python train.py --vocab_size=8192 --activation="swiglu" --norm="rmsnorm" --positions="rope" --tie_embeddings=false --init_std_down=0.0 --lr_head=0.00326
Each number is 128 + 24 x the weight over its row's rms, rounded and kept within 0 to 255. Layers, rows and columns count from 0. Numbers have three digits each. The size before them is the row's rms in percent of the matrix's.

# layer 5 MLP down (transposed), 1920x832, rms 0.0262, rows 4-48, columns 0-103
106:121175100129155141170174117159130122110148182130122122114129149168099152143153089173121157127154134082137100149129125114107158147141139106060140132145102137102155102118151165126120101125100092127167135098118090160115136130105151189116139084131124163158120134112121146148112131161097124144157140126133154115121103
101:099168166099153124117129163146121120181089078124168170136150131181131112121131097128126122138107116154078098117123144104138088132135128119141087107120153149137098111121160103114101126122111124115144132090117168153108146165117124144124111128139082128181116109141153103157121118150122112086165172127132150114140120
101:110085123095126117133100157134120118159106139105124118112104131118138084142082142140150159093132132108112111148127114122115153148074150157123170118113160133155118127137090153106101113154149096127146123125155143118102150131116142154151104128143144116145128122145134164128113107119105130151122114115126100100140123
101:136157140109104087095187148139138126139096106188102116163139127155145150134133096139187126135121112142136130110125100100083098166134134132128107102098137160059123106120147129106117149129160129166124156105147118110210106116120117134128140165123121121088173146146112137135110133134132180124113136132122120117138132
100:091137144123112143116121146107068124153106111136120149118101146151134119155130161108121086136126114121116127099155119141174139106118123109106136127093106129110166104105135100118141132104143127160115125151155105136109137111155094146147171124118125155125091154144132105110099174105122115123116112164118098127169118
097:137133144114121103167128116146157105121113113130088151150115109095142119129126111140120114127141123131115131171138151086160120142101123151139092134130101144113113149102114129117066184155115157101152114121122101088161141119171152156204152127111128144129167152193124149074119073107106133139113179151128152151108106
099:161118133113171090140061142117122120129126125088152137126142148151151135145140159113115103122126144160118128185132137114092052118092174140167131141094112127128101158120124106157140128192150093150149162131124118098128099056127148153149088107114075120134123130119109105121135141144140129115113116159130149125087088
101:147153180109113146135086085109157141138130099078147138112133125113133146157168150174126156123163130162117105124126093107124094128122150123157115125128086097154128121147138150128100099169153114102125082117134090103117122144108151144142106135161105101125158124104130127087123156119129082145143121078118149169126142
097:104160159110118144099116143131113095179145106108164151138143107111105157119138128176091127133156166150107134108143165120080116107130089154092133153077168138118130116122166146115082169125118098134122110138067143140155103089130114136127129149091121131156124098108119129177122173135111129128152094118103107097139131
102:118108104109134103189107146112156130130140188161131110148146140128080137133125112106140147148133116101162105128155097091098135115156139127114102139132079142116096148163121103144114114135080133158102129115156133120114150128097129138082127102135144102147106128126150154134127155139138160115107107201068158144110157
099:155167127138137165085129142145098140105124143120087147117157111115114139152170119127127138115107126142133094154125118133111160126134110133118158146135111120094124087149171129110094147199105141145155164118137105139155110094146146119122089115162131152112182121162126136152137129103158110172103099137134111083154126
100:133195136140148110132183168122107095154111104135123071102123079114129110148101127133121117156127115114136091141147114122124106096134128092152150116141106171108110136167113117160110163120155131170143144106117129126115120152139135159065109120130156137147155117126106171136106102139164102144128105098091098145171102
100:136128116104130104131139165158112137156136128173136109174134108140134119123146154139127135123112124117118101088089114140166134124130162139108133128112187137137133131116139095143069170164112141177124109144117154102145129118123095113154122135130123105105140122142092137097141092159126135145116108162085116097121101
102:127144115120096115153146174100144161117142132119139148141105109141148091115141162111112152144128135118137110141096087130157073147127097095103138137103091158091148188131135151145145156124114107113131157111172153143100098141081079124129093081132132185154103084119115081156120108116084123169082104160128109095113131
098:118134076148159121139093116126133111134101119124072178153151082153089075147178134119089097101114104155152138118120120169178106105095183123108139110102082086127154130124122094151124126100109170165132136120152120124114123155098120089167127110125111138171179095113134158123134127106106148119099123111124150173132136
103:115126198143092152062131101134117129115120158155127124125127129124138114113139139106091089126122143136133106137142117173162162120136125136116124106123164122136159118139125053151169130164095154127121129116138178126125108103164152075108118151168114165083118157157096115134098153173091101122085143168114145154151131
099:103102142142162122104110124127151091121111084090118122099114137136077145122146072129138136157121132072124093105151111133122132134088112133118128140151088153152131146092111150108095131113167145165153120116102116138145092124116168127139136110091111124099163148141112121164136107159143094130114138098138128122093177
100:092126150152156130108151150120156123125167112114117153147141104163168135125109144186116173079185122127142107100121107104103148137122148129158126135132121145164129098144146107080134144110135110078093136106137113155108127076154115117128178106146120129135125148153144136100125073143102128142159071120114124169103117
100:135154108114115105144121128104130112135111119077154148144148111148087183159152112139165069108136142144143156092149125129112105131074118109147080173150077103150126130114151122139094123107146137121128113122118150118139147118135117145141143107134155140160112152148113129106130113124104146136131110139112138147146124
097:159192149126091102164137108154203104142156106074130118123125130132080114109111140103114165113094104135128100129152193128147141139156113129104140140120105173145116117120106082116113093110120134124139191120095072149127145118126107104145169140140113073137109109138146088106111142115146098094118121162091096150141116
100:108124142125103109096102144118138146147128169102102087124152093144144146130115115141147159125137159144094148138087101109127128112127126174099132091145099091097172194166138150112163143126131114089159132109135060137118116143136122120154125143088137126153123126143169119177135124133161115100133137094127119139144182
096:126092123129131155154103115110103168148102141125148131100124121133130113125122141094095193136136117122091157132097114135123132155147138079141111091137129124079128154110142146092123127132140110138085181133148110140115133156129182133074117135131188142161109153153107119142157117099101090141114133132167144173144111
105:106121102151111156162094112121114125096128121208111097130142130123084180143122120100127098145162129109147112119058119115151130127120074088116139131152112137111123099136098187133125117117103087128093113064102138099151163163066138133145150160157101122124101119132122126132176108155109121155109127123154158101137180
101:094093160132119124109145116121103119130147125134113115124151121125079149096179107113107114116115104133105130181140163079157119120146103136120094127177174121130137102143113171100131107109108116102128149104090093160146140142088089123160122172089124116129175126124118170151139140160167138085109152124090128159113147
110:094084139137100191099122113111126139134153103145149191129092142148150156133152159154089095143105148105161155133137109154085120127163117163117114110087131112166132118133140124168151132138142143121138141149144135125128091127157100152110121147119116148129101159091091144127088144153145138174124132123193142128100123
099:101110127103161094147106124144151164097101126126113143137126154123112077128097128119069145109156129123139141130140140088108134114121144155127139128104141141133112170124150152120145134132098104119134089138166138165150115153090166154103150123114166138135114104161144115108159159115093153124083125151162118174151117
096:131152110119154132140113131118142178113104109096143097153136145121117115099145147130085173134106158139103122117145106138079130106086139105161107129115100121130087152161163122104130165132155120109124151118145115151164079068134108176142103136133146164112127119078098116142129144138162122102115118119131123097166153
097:140120146118132095142137086113128155102160107109113127132104150132073170143128146117107144133112126087136117128124147118155152129127137099163135091135095152143164115108157106107120070149117127142124118117111148136151169063149108118104115069133153119132099087129141102150105109156144108175151176156125126127164091
098:138144133108126131138111130100091116171161110090101129149162133119121143109124164138109145128080143159159122162130088136147117095127132141111129116127168103102103147151163136116139075111127117172103087140148170156136080092157134151121093118134163125127129114103106148151111132155117138060152110135147150148089102
102:133138075140124150136127137123103140158110138106152112156093123125179110141072164132119129104148104120116140161108110139123095128161121118127120138139145147117171136118138119131097136116143070091161152123109146077134126142123136127164178128032109150158149110133111120134128122081118116152104119151134139109105130
099:094127070131122139117080143163116131125153140100110090103129105152138111138136176125142142125110112157129112129133117107118101110110141154133147122127151122119128132124100167174098130159156108116122103109128101111107184129127099172137125124159111147118157111135155149172133179154095159114089118133178201149111121
094:108103130129095131149145134169082067108161157145137170145098075128144138128109108149148132095139106151089097139117122105134156112099134115126144116117147086118096125082162137102109171132102101118168133091138119092158135154132125109137126110155136159146121099142135134134115110113155115130096093136121124133106135
102:170142120164156110161069112144145108085123098134121131128179163127131099095106119112126101107153151087145123146113129111126149135118147105121101159116105136115091135108161133118126084138160119110180132135157159094079162144124110130119096150174139132116055107174093152115157134107120132158149156135138115100129101
100:124118110134122095155121133142117107119117146147113063134156143132104103087132139139154131132074129122134118125166123110151120167124103100156144070137109097143126150125159141126161168100123119199176129125146143135117093146145149116138165151115118138137120154091140102140104103141098121133133108143123142097131123
101:131138128130088131066102167167157139098073133091078140150130152094123150131119153117080100110119137166120100161128101129114095135122136113118102112133147173131140137159126180113144144168151137133122159119147141118141194106163112145166168151110137117125129146127130081103149109133090122072110125142133139139117170
098:093110166090109158116110124143145107153090110152130128142090143137094100128129165151116149147136150132114105092123138163130136156092152078142134135160125158119156112177147083105102121139137152142123100157147134086184114154117095094068178110180131156167112139104163121103109113115133112147128113121131093141102138
104:158123159115120113161131125145117110138127148153097088143155147109071146116140117134165115089112110106091121084099126110131135143094150146165150113106149139115076123112164173087100131145089084127118151101140156113136093158154096131078139100122132145109155135114137146123118128132139121121108116107100098132176172
101:151110126112130121147102130091095114125125119140098140123119074098111146141143134119104113125147161120147159142150120134128095155118140164103124097132101105136169141129143132134147151146145132148142112089086163133133158165120164160129135146135115137167141131153139168127154112173136132143123139107119134141116156
099:117163148141123112126164120170135106091125147139129163126134153128132194138153172124093104137110145080145098097169127134143151117115136146169146161154154120145118126110150109151137124128121142104119148142109117094116112122156185120128144114112118116143113157135131145089167151135133140114132096145148104128130114
100:157121157101148112101144094147140144127146163154180115146155117102100129113104160125077147109173147131120092113108088126163135113129056098122165136153107153142129156161106114099102101119101090130082149102137137139107067132149156133134148152155095128137098188155086110102125128124077119096104132094160095138119097
098:099131159113109148100124132118102156126092112120118088106147135140138116113119134114129084102136111126132088117134120117095118169145105104116157192146128151162134128121123098118119082143107131125093116134132116107091095105120101169101129139100137129123131130043104162139131114072103095088161119123123127118136109
098:117126114147136141124114135171113112155118123120122060089122138137085138141130096110132145147107088112110112096097117127135145143136151122094140105143081128145136124145099131113126134177121121162126111081094124116123100084114133143119147117154111155124143098131151127090149109115135127141144113125164148137111101
101:099130094147127102152104101120135209138147131158143082140097151142104111074153126123140109152147156144145113137128088127107098118158143158139126122119139147131119114165169151160085120059152109151139130096087121156131150105134133141178104139081114128134117136122146145127103105182120119157143126061120113142145108
101:130117106154103135150129125131152109141127127120139096148135126121137151137087128144119110140134139130170166174126089127132099138130126132130140109115119130146107131158135082087102141114113117132145089132161124115118138133141058134078118163123151105156120126123099134126142132136099116118192123156115139106138116
099:115141095140177099131101137108129115150125149154113133097111119140106144128094136144136152124120112109094133137115088151137065123138155096174109120151102146094138108142098174118125130145146167127122143141149106159106170135084138167135152099104093129094148132133163123093133154116127162111110128146153149111158099
# layer 5 MLP gate, 1920x832, rms 0.0275, rows 5-49, columns 0-103
101:152150109147163123086116139090131149123132125190101127090161133150085144143125103137105153119128117166141178102114175128174133131148124128115163106100107111149115139135130134154160177131109098159137089140099127108153103125103144117163127132163122075141149170147143120109142145144153101146102114171143109106146154
100:119110093109159132157165142108125097165122101116128155139132125096147093137143112135119175139134118129068134122094131114137115134119114156120123183150139160141154128097109127150152130174154163130156114158152129087109134134123099161123139110098113155141152091128138079090130106155115172132135111094125089136143165
097:099160126158112128155098142119116163103091103142117113126109113131127101177109107125119084156155124099156132088130140098158145134140137056139134149112107143128147115133110126177114132105127101151109126110099129137120115185095161093073091149150102155162127113134139133148125129165159122107103162099134094089114169
096:163127077117134129191154178102088125165140149117116151135131156137142093136116108152133127119105096131118091126126155128131200112119184088163128149118117136119133114116165165148127122129125116135156132116140152104186139125118092123121163132121079146134129118058139106130138113104120134155118169189148087123104127
098:130145085134118064161116152120112092137036150139147119119147157136124120104134129140169092130137154169169145096147151135118131156197112142114140097114162146145135145068142098125138118095117118104112161102126113143146158112134144131119145149134107131143121111158115135133166115153149117121112081095133083106169149
094:136118173115165118113147163080125109111115141092126140136143112135150159100126125127162119117142100168161122105099140102098088105086125115139112136115106087086137118096128092162165106127125128112113183143159105097104118098113151143130128092104145117132095109120118136107179154145114138105099144163132148098113089
102:085096123136136133107112172109073139133134114114153115124098102124151118146121125145129121119079120134124126102121137079132157138117125122138135135135086130131150138127117119155184146088100116137118105183177138150156154166170153141156115078154104092148094162115118091090118132111155138124109132157105184109158135
097:163139140096126115120118132162155106102121139127143139097149145177113095097180123135144093179107107108101107163125129112132123085134088107136124130066102118114147134139142116169127117135112156176132143088127099163149165144098107123159113143096168120138143111126099121119103118157121144070134118098097181141087126
102:155111161099113131105103137125100129172067120154160117136161119137119105083124149138137139068156149189133162148105128150143177104142116124107128129096102117172131124144138130154133115143136113109131150164093129134158154144135168110158122128131128152155128134137151157100118106142102154084078151124183113123106136
099:110148110126107157110116133093151062102131190134126140163133145132181073118094118149169136131112149106110170132159114137123133126099122131221124159100112163172103118166144102087142110142148159120141132103145136102123161126116145109088119132137117094094115149118116135133137106137133119189116141117146123127149115
100:113149153142166144159120166064098110095122123105151097126125138170145129149081137109142099125135147137153110094178080118150134118118127142169147104137132149141132145130142155120130125122113145058089132136125122138127115153133145101131173082119150090137120101133101103112104097131135147162128153144083126144109167
099:114162123087131112113136157083143131148131155120090079105090135162146090164122102123201138129139137105093159144130134124102111115096116078144114098114127108102111110146078140114122149110101144122170153162100117187125132091119093162172192087119134130153166151131132175147117117114133137111114143123125126112131128
100:118104134105146122128134132082156184099133097162137118096114108149137106151119085134141136170113137124134167121104101104107155169102109085082152118097107151150122152097153142136144098091118096128117130148126174133149142111109110090132123139109156135151159139107161101112099093127097128100093178168138130100128119
099:104138088134137135117097105124111114156128135150086138133145085183083102126123127091140128109144104123111163104156139156120141109102168111124119136130183134133123146161113120177112112093153148114168117165142122121174140123121165125160173060130148157183167076100127138144124132158147109111145108135135160141075120
099:150147165100156107107144149094125100124104147168134097119096119079150124170157144113164159112126081114154173130130120131085119151121130174120123113127097114106155113095159109135138166128074128102134108132135094157116147143107144134163141101148084097113150139104175132137117142133140127135130145138096108107108121
093:127153122143139156107146101059114096103130120092133107154099112116137117126124080144127138113145131105114119113138136098102138127103106160118134108146167143107143122099123127135122111137123154169147135163135105132111177149096121089075102133141106081118119121113151128117124134117170120075101147127138138132100094
098:134161135127117116083146146104107109133118137140120150135148087173137103111132121132191118126144135148150145103121187098101124091141178144151140143103082113160131109151108102103131143083088104140118103137133092145145151112113113167148129110132129149185072139106155146159143114130082118134099138107121116148116147
097:150135132133127147093083113090095167120112113114172115134158092163080093097113152108128164133174146106124137122165146146076138134098141134105125122128148129122114100111130182124108151124129120109110087140123132118185150081135103155145120150098191133178105141125143155119137135146123128112121137179179061146129150
100:101131127076146114141096196141119118100123161147134115098162134150142121162135153127135096150116132163119155137093167108110121179105155143133095132075101115122091120115117145136150108129151111114073122141132133137126124118124124122139103127117148141137150183152136105126131131114138143103092138120140116146168113
105:130134134119130123178088162132131110147096092169147117101150139160140117137108135099140124123161153128143112139107173109120126061093150121175082161102077125179106141110112107132130138144147134155105177101100122116142139100106160139129091136136150148157135115112126114079122104138105116156090114138144102162146129
093:127133082151102167143133102105151137142175129123105094126133160113158148143158108134086127117087105107149133158097125095106136146172112161136111139124113107133097111128115130115118160141075082145124145133103120134144160170117136104185162132137119103149173143148118135099138113088120145143134115122119195167153154
103:141109139146102145178135108138115151098077138127148130091149117146164101128140104146133125154125136137121139115089148119128175154114131126141138155087066154138092127128133133117120093126132117153147119152123115157147112083114159136119119149141096120166120140147130125119093172163143121132140152114133140124137102
100:116101109159109147144161147161158081103154143132195122098134139129148171117113116112124115110141151128139091133134128128141144097145123139091159162128145174133117148091114138142099145107144123125177120124098145173153125132094119114118122131151077074132126150135122113102154131104165112116116128132106132157148152
106:092150129149133102163122146152083156165170130179146156085142104136181120158162102142170088172131149120158160150113126069095127124105138100146114144122118120108144143130147133126094141115125107124134150179110100147140150122131132104132107103111152109186137143137154158096106126134101121106144119141128137133079151
098:060119145138097117139114120160107103136172108126141092131116099184149107169158116117128136153116152106132170141101116153102162106059137080174120143150164138144143109131129055140161150115110142093150081162121132145111141135146120133141142130108139121133148156123122116143068149086162141108118141147134150119110143
096:147119124105114142130129126075167171142110133102135103131118126137123132131128157119119151148142140139130135145163137131105122146132130125128136116125143110126113170122172131121104157178122112139178118135156116108169096074099101134151122124149154156133155148107102142149068153129132134141137158156116115099112140
093:122136122137141140149124156119170117084095112151151077167120100139160132150120106160162170139078083148120156143119118122115113120131133159140115088137101165137144155120107129120133135085129148069141139154095096174145126112155083102111102092166115109153146122097142155118154103096147120111114145142147126097130161
100:080142135117144094153088140082102131133128105136123131107108178138096075118129080098111075128145124165117185122197117140134140094118125105121109107126107197131140133088147111150136087154092155095121127116105077190089161100124166120100120086138151122127148114130071122123150116106142131120059144140138132143095165
104:128108094096123156145128139105155129083112125150132149136134101136106088105126148171137174119144136156159134103130137135120155134150124155122088116162140184120151064086125116116098131133121153149138145132136098153124116149141105129104121114117107110170133113105165097137158088116128145122135153169083126124148136
099:114142151111129113114128165120132139103125160107107138083119129119130113115161104154110121108143126144156138163118183118133137141113157105110140098116122141121126110156167133134171108102125110128136153092165121169117111130096166145094138124138140138104148089105156116162126110162161112132088149167122120089139137
100:150127129112118091165124152111128101120154161140122150137130113106126165128118175116139166125110173139116165149091148111127134141087087101117122134095125132103165170110170131126109113101129092071163161100168139130135128130095115098144104130100082136148087110135098125139147096122146128144120086089153069096121141
101:092152156125149129135091134149113126115105141119117124138123109129133111147134136138134111119124136139119132140122138133145133151093136158104109121107131152150147113132125123145158125160110100127115109118167072107163155081132120161101081111071139146152129143130091137187107098119144143154138161114085079143137119
100:129141110123162122142165150095115116113095143116142125144124144180103145172084124163131146111213105172102130124092129146116184178121121118136143101138124123129178127119127144139131115132117111100160096151175090138145154097071135165115109117157142101145125110149108136164113177066136152105110137113084150145141074
096:126149122107129103148140135184096110091149130170152159124145126156158122146142125145124118128113099127166173102134129128134151150083115136156137155110178143051126110154136142107137152105117086144160097099101130111124132164121098083149108143139139113129135150109151128082127135096161145125112116192148097080155106
098:072121110104167129118168115142109097158127122137130153121136118121131133152150129113196104138130143123143177114076132111136149122064118074133139163134119104132123112129133118118126163139130133114119151158128159103113170171152105126123169107163108142188146098079172095131160101134127141119145105131119110141126136
103:145131136075138154168097124136143122086087144131127131172148162149167132120122095142123129101135094130117081127118117117130102143127121135092126129136144143132139126135101141120137090133125147114122141134125124158152132174133127142121138111136151128130126084143100124114147105093085146136084157137131144115158105
108:130154125108132144154119141107136121131153190172125120094117161135146087140147136135124093116191109127082134160096129153117105155092162108120099141119073115110148110074140118132166108152127098101127120208123132122172167087093122140142094150109150129148137116090098072131121112086166139108124139151142146121164127
098:109114112150115139143115159084102132166109119132147063146112071150109103133092115103150129092142119143080175127081085128127174147099140151149103123121079125108151118165186140094138158149117136144113118159116132129149138129098144148142125135140151162097112113117097080118105103128114154130137156139117142083129158
096:104152108127105146140152196079138112119114143174135132149129085122075107145149129159144146097115089130140088138144137129130141166130136124137113104150127157150139118132162158110139115115099109135124159177120155112131140095128155096159097105142183100140173147113127164111106114143112126137105131086113144159131115
099:138140116067104137177140106130158139147118123143096170132147155104165124143140123124120152102140136113137128101121127123106144104103135127108147074180161110132100139146138126155132117140073155107127071157119192111156160134169135063170113137159109079147140137138151151102152116130115126171129128185120140156106095
099:111145109111170094152150134116083142116144139148102162134136121146168094123146159119130120100121132143073171135109106135135149130119110116136136134150152141129153160133155096123173117105109112101128143165117141137139137162089087107160136114160141160169084133128150156130097078141128112124094124074063070103156120
103:155157121104171140161106141074148168135096181091170127124096114153126129197107097115180119098145133087148140101134120131086182119110136170101102119111108146119132106164121111119136080149076132130118096119125168125131123140142107113118151160130088139127104085169123139099152090129150150113077133216120181073126097
102:120137151115109152159091130096118142097100116138182096125130156184125104142118139149100173141135122103105152141131077140134155132111117103145117107114093137117150126135117126153138116141141134126118120095109190181139137096106158124112109071082156110147160121136107085138159093128152121130128149121101149127130116
099:181131128109145099114128118142125148155120143133122096096139153096111157129069130133172123121149135103095132159149139180140083134111119115170117117142115133100147123147113121159127129136131144149147142098147045126137140151113116133191136063121115110170155146139141107110132137142071085121109132149144175082097155
107:117154138104177100134070174088131128109120159139111142109100114146113142132091107120078115121128104121107135090095105090143115082137081111113126140086123119140166121105117133121132144110183149145149096085126128129164130137093113130117138093101178136170158123128164113128165105112130162139114147127142128117102142
# layer 5 MLP up, 1920x832, rms 0.0265, rows 5-48, columns 0-103
101:122131119144157118150156138132098140125122106128152095143127137082161137118146104146124145114132120106139126126133118137142178163137154124163165094102121107164075118140089123130145159139124095127141098129132109094137094110145092138132150143158106120137178134091072152117129136152174138162141150157137111121089134
100:101133158111118168132115116098121182108120130188101168086126110140131119109133139121104164170184091151119142171105112133148133167114102160140114112100164115147114130133150175128113195125157171126101137138149162130107176147105158113149131145148184154127133121147144161084114126120139136108165126155111131094150129
099:111120118125125149124079144107142172138173147124133125109116135165122147163140156108129153088110116134102107149144077116142087152155132103178154124132148148059110139116123163083152166143085100159149184128172129103154120146086080140091104148136130121060095125151123174117079121132143134183132127133116129123080094
099:086109140172106122140141148125112142129136098116131167139087168133160153139109119132080106139146118105112156118115136126185124097106094077175098129125153134115093137091126095137141090086173142164117113113128140101132148189133152133073167154167139127124094128118127086125108139126104157143141119161093154158112093
097:175153088098146164115105122155192130133133142122131090128164137125151104150150142168159136120082123164148133136111103123137157141111106145142131141095153139153141111122122132147139135129124147093123105122151128142119144104132118162140119147091144131064128139099122120099125105173170136170138117139139170141124117
098:177163079110156148160118132125099146125151132104113113082101058131143168167165107124161171135116095159161138188158112155093089161106086145153104153100125134140131123139202124104163154172165116117139064142097083121138147071144129124125101138115105127117082160094162146140095127157128127084153117131104130143145127
099:153114164141092086148141112162141114170112100114118140142111106131117186153099130124173179138115102163135146140121096130130121126127129196140166147093118091091162143127156146128099104119150145160086101144115127183114121078129120132169117133137114101121134133108118133120105122153148146135129107132122130175154111
098:149149146127110149087133136117134117137146126137153099134116137141147159122153149139113138149135140087154098151134118121125107159137163143119102156127127149175142157149144134133156107144116130152087146116119127158099170112118142114153112155078129117122126092104111143136134101100130101127133146148100171095146130
100:165088076116190077149153151134105134131142130161111132150137101107150112152129153126105177076102138131113192132124054134120112106170120151126128153161105141159123172096128140163109089138101114126112164117065148127135095153153163111139156109103134108157106126089063143142130062146074144097136133132125125155135124
095:166090103103148073148131127099124132165108121158135150132146082127134091101110105145155093112125169133094145155147090130088148164119146169104111142141144170103115134122095151098130108096200115157141162098143140154130070126139122109118107090161160111109100107115103172153087125164124118125145119121112067159142124
099:089120101124161113109113151111112141123138153064118116112107108131139163094140135140156100147113102130147155107125100109132127128163106115133113134145101141123085104124153127130127166154119137129129094076116148119132136117153149127140161092102161123176101137136069131111145127108120150111134129084112163162141186
100:156111136164142139143124131147099090138094134126156120128127134134131142127134097097085087095146137140137161117152084077159091138142135092117125114102168131179145112163119133131138106125128109096112132100120121118086098109116130137098090091175101128136160163125174145134162088119094139095083114104166117119132135
101:176136153120111145129126096090163086130121118126133158104165152073124126121115092161133171115151121149125113105139135182143121139116136158140157139064132133062145125120154142151137104169127163144152151126141092136141095098140152084120150104097114150124147163065138104129117141100130134138127124141088091149124161
096:140121164116125113094151147065156149122155083156134099117110141109131087083160112139130129195124109131146117112146173099123148141098089087110086133137098159128112089143128095138112149122119151125092157138116145144119144098128128106106144144143155124131127142132125130129131153168131121145092089124110174137107136
102:158135050135094071094137083142103130109101142116119122105110122121110109120159159114129134128179113149136147134157182132117147110125110119126081121129106151147135091126099109113147094133049127108135153139114105120138137124102178097101172139133156126126108148123149179158176126118133131137114105104091127184102106
100:091149097114134117142111117103095149161154174150133137120122143151173094105114116103136119158164162109090116075140157092093132097144091110146112149167140145157147074152128107149142142097148129126121138117176127120104127167143082150099134131164118130160136133147169178156097111112166100155114137095127170129112138
098:165131121160147195082096118110105121087156095132150144162170111175087144151157142138112108130129099165123140111116119090123137177126128166117085094131107120150115134147121135144139165079141147124133103142160177188138126108171128128152118091134148137135133096142122133164125104134165152150117125099093113127096154
101:115133094118095111106139185131136114126107146081127118110173136111136077127125090139133125095120129120156114103145123156123141116134113154134121136129129124115150131153092128109185159114129128134120153103131133138128123139155152118085171148113092093120122130136119144158135110113139099123125143144071117079086146
098:154133174136103142105105119124134077134145129099092108147095145149169102132149089133144157101130104120122115135078135161141089146129121107170139148111120115148174129131082139121159130132103121146175133079129136151122150093156098092151127110123114151088107080129152128155142100125102105108107160129133120147104144
103:117089127092120128121103119156121131149102141160152158150163126182128137110117143162155108126101137131121126128150107099112134122126114132163105086149134128118172126121128121099113154074104130129152106113102104142169101150161120127136090190113123155145125179118148143152101165143123153137116130137138123140124115
095:113139085183122129153107118135138105121130124127113132152138140119151120133145149156146121122160153125118101088142142146124153150130141150108113133104127150131153119116161119169147061140171138126124126157139121106118147117091127136133136152077091147120144136153134114127122111154100114109127125148133115111138096
106:073139146120141140137166137100135123105081093170112145066109162149091163182105138141158110108137129140180142093146121155141078087141133116100126174150146125128131095155125134116139114138124131115090107127150156142151113067131142116156169102116105115186124147146126130154109169180107103136129114097083115156124108
098:098137124118075165105111071133103157155165135104128154096160147124140133103155101115081153148126104083102123120099107105129114147133191102143112146140108103152135139152107144088095133150135125130141133132130139129151133151122151186161136152160180145113181149116143129121099147085147125082180130140167155137126133
114:133117139097124145126078112110155127121150095146141143181130127106128109143115118132159112148133129135129147146101128087065118139099097163126109113090106112093133104117104113121173107113103152089125168126127103144150131093136135165132102084089126149158141146087088156107126121119105108156174137150115087153137098
100:113171128120129131186111106150112076120138114071108087103104134125133115090124144093139162124112116103139131188121153123145167127111087117087139142164097118096108128124122101106160121142132127099128095159130125135107125134143120107187157127079119140112144126118116123128109120092146135151150202094125160152143119
094:140138144128097104162126100143136123137140109151114120146109128151130131098135132142133123099116127120155115128080139094091189128109096168119146143059112131149121129165135150134109098120117126137182101172107156135146145101087137041116164103117106139136144176139152114121089150106137139190179143071110136137101133
094:172122125124103102114144144109143102173154169099102093124112114125116130124095102145098127121128123086147113125107107114146141090145090113138117107144081114156125132123152159136149135129158161160118086100158142114140131130113146082151158106126123126142126086109136124081094121129090124131125076091113091122152082
099:117133124110122141075137146121115115105133115136104157078119126073097128164131122123091111099149124136162137152139122095116114115134147141116111104147154144113096117132077073117133146105082114132144149113150131165140154112150157126116109161131153165135178138161118106120115110111124128102115153104166142139144161
105:131087083123096126111145143146163102093156147106179138146101160090110144172108153172158139128097151060121137132156126146119153066120124117111070148134126131145155125171117129134145097118098145141124115104091121181148108144100147104103101125086086124141126149134119155083146112093148118155108128113135141139201105
098:115115148147157140144128117166151113124111118119147159162150151166108161139147135145152107159100096135139123153146120121126107136119131127084199112140173118112117099101114121174153135161133109163163108110134082119082122121100111133102120104154140132102118131155142096182131144145123163083088123116120113134095126
093:148133123126143154135140092105108145148121126148110082106136167144162102139147110132132119125116134161120116130108089119165142129138148147127141114150128140115126060099153130145127112189174143141120147136158103139178140130142096140142130095137134181162168140134135149133113119132129142164119115121175144147101118
102:138137147076110141128135157129131115123122112130101138136152117125126113157111114166092162168150086142098134125136139129118112144121106120122180149132150113138159111131135150145131106165137160131130136126135115127127140137147166138113136104135107113133108140129160125120160146164126109137111127124169154113132146
098:113111124150115108118098133134183127133139135141100171094145105179134108133148150148103129101134113142146186120096118124169120135170137118126117102107101113093101117116123117130096063138127096093101092114134136132092131121101109144124079096189148116120125108076107126121096142124136158115086186127125157137135155
101:140153119165100110155186141141117140145103087124127137130120137117126118150093102140103080116107121141141118114119160117150065119143120114162090090097145139128117109149107191113110110158134142155126099103136124128145096121134086096121152142131111097115172169109091124139130147082118120147119145124166145147110126
102:156128082114173154162117124123116100111131132129112102117187125139158092131123168138135161169089125150103117158078119135110129085146106150153117144121098162134131149153119144149160111133106156145139155114142105125111139140113118102159143127112116124095128107151081100114150116146147114128132140148128138087130134
103:107123123161082152134102129150135155141123140122116122152140096116146154130075112134100101118109113123163133091140153084133118073121101082130115121126104114177118143135167162102100155157150123092089083169098123077171143186155162140164193103134149160122116119132150124123116139140074129150096147113070114166114117
102:173119123134115142109122103105138142138150158189115126112169158134109108116161170130110118103132165177097141149127121151115146134127140139125125162073091118162149176123164164125146099141110127103142094144120126126136112138105150149131116159149109108121146129102134105135114116147137140143145123132128145128144130
100:133065142131152091084109151120164164138127117113154121139132173145115093117136103148137142127148142107130128128129138114127121126091122141139133115138128108124126134121159132101141131153139107144143139138092122123130142133135140144099108119109124117135158112133073119123132197165138162158147192119147149157157157
098:096168109126129148079135118121115112119158100114093114147104148130141132116119132135124121087120097143113141126129109102179122107073114059102126134118129110142139121163114098109135095146145107157146160077119132098122142143112151136132119157120138139126155135088116075096103129148158105109115117113171106139128161
096:127126069096112139121154140081140129127112158113139097148083163085084161135147139118139185120077126096232109112149101129143059156134136132154080164133162116155167129153124119138113128121127091109141125098147185144161137144178133100100091128095099086112094103150114131143131136150125133162148170124149173114095128
098:166127100121102170096116157120066157130106153144128165147124148053148152142144155136108134153143122143181094114163078122103146106113111128110143120151153153106094173134101148124134109099168132166141158123133113069089108132140146109116104152132095129114105097140192141175168109102144120184137158098140109099108090
103:153098137135148117088127144112142162097114119107144120153139130157093133131107130106130122131163121133125094121138129099139108080150093141083140107103081147122136127134107140135113160106069114118118133149101143126148128153140124134128163150198112094157148125140148135126091105173089142164111135159165139145142159
100:127129126121128114144102119139105166149089146120152122148140127138091142192128137111135143097098122148147165139158130147184123104112095115131164097133120123110118131167073110137094133089118143106106134164123136089157095136116156137134146089131165118141173128140124094163134124163109160125123163145160138087149115
101:155135147103147095127141112163109161135083148095105074118101122108126161129139082122128154129142145187147125119120114141127054135146121149133095138070115156136130119164088149105090148120104125097130141137137157123125126138094139152100115100127097157191089134119128113161098135110120085071092104102130150106124128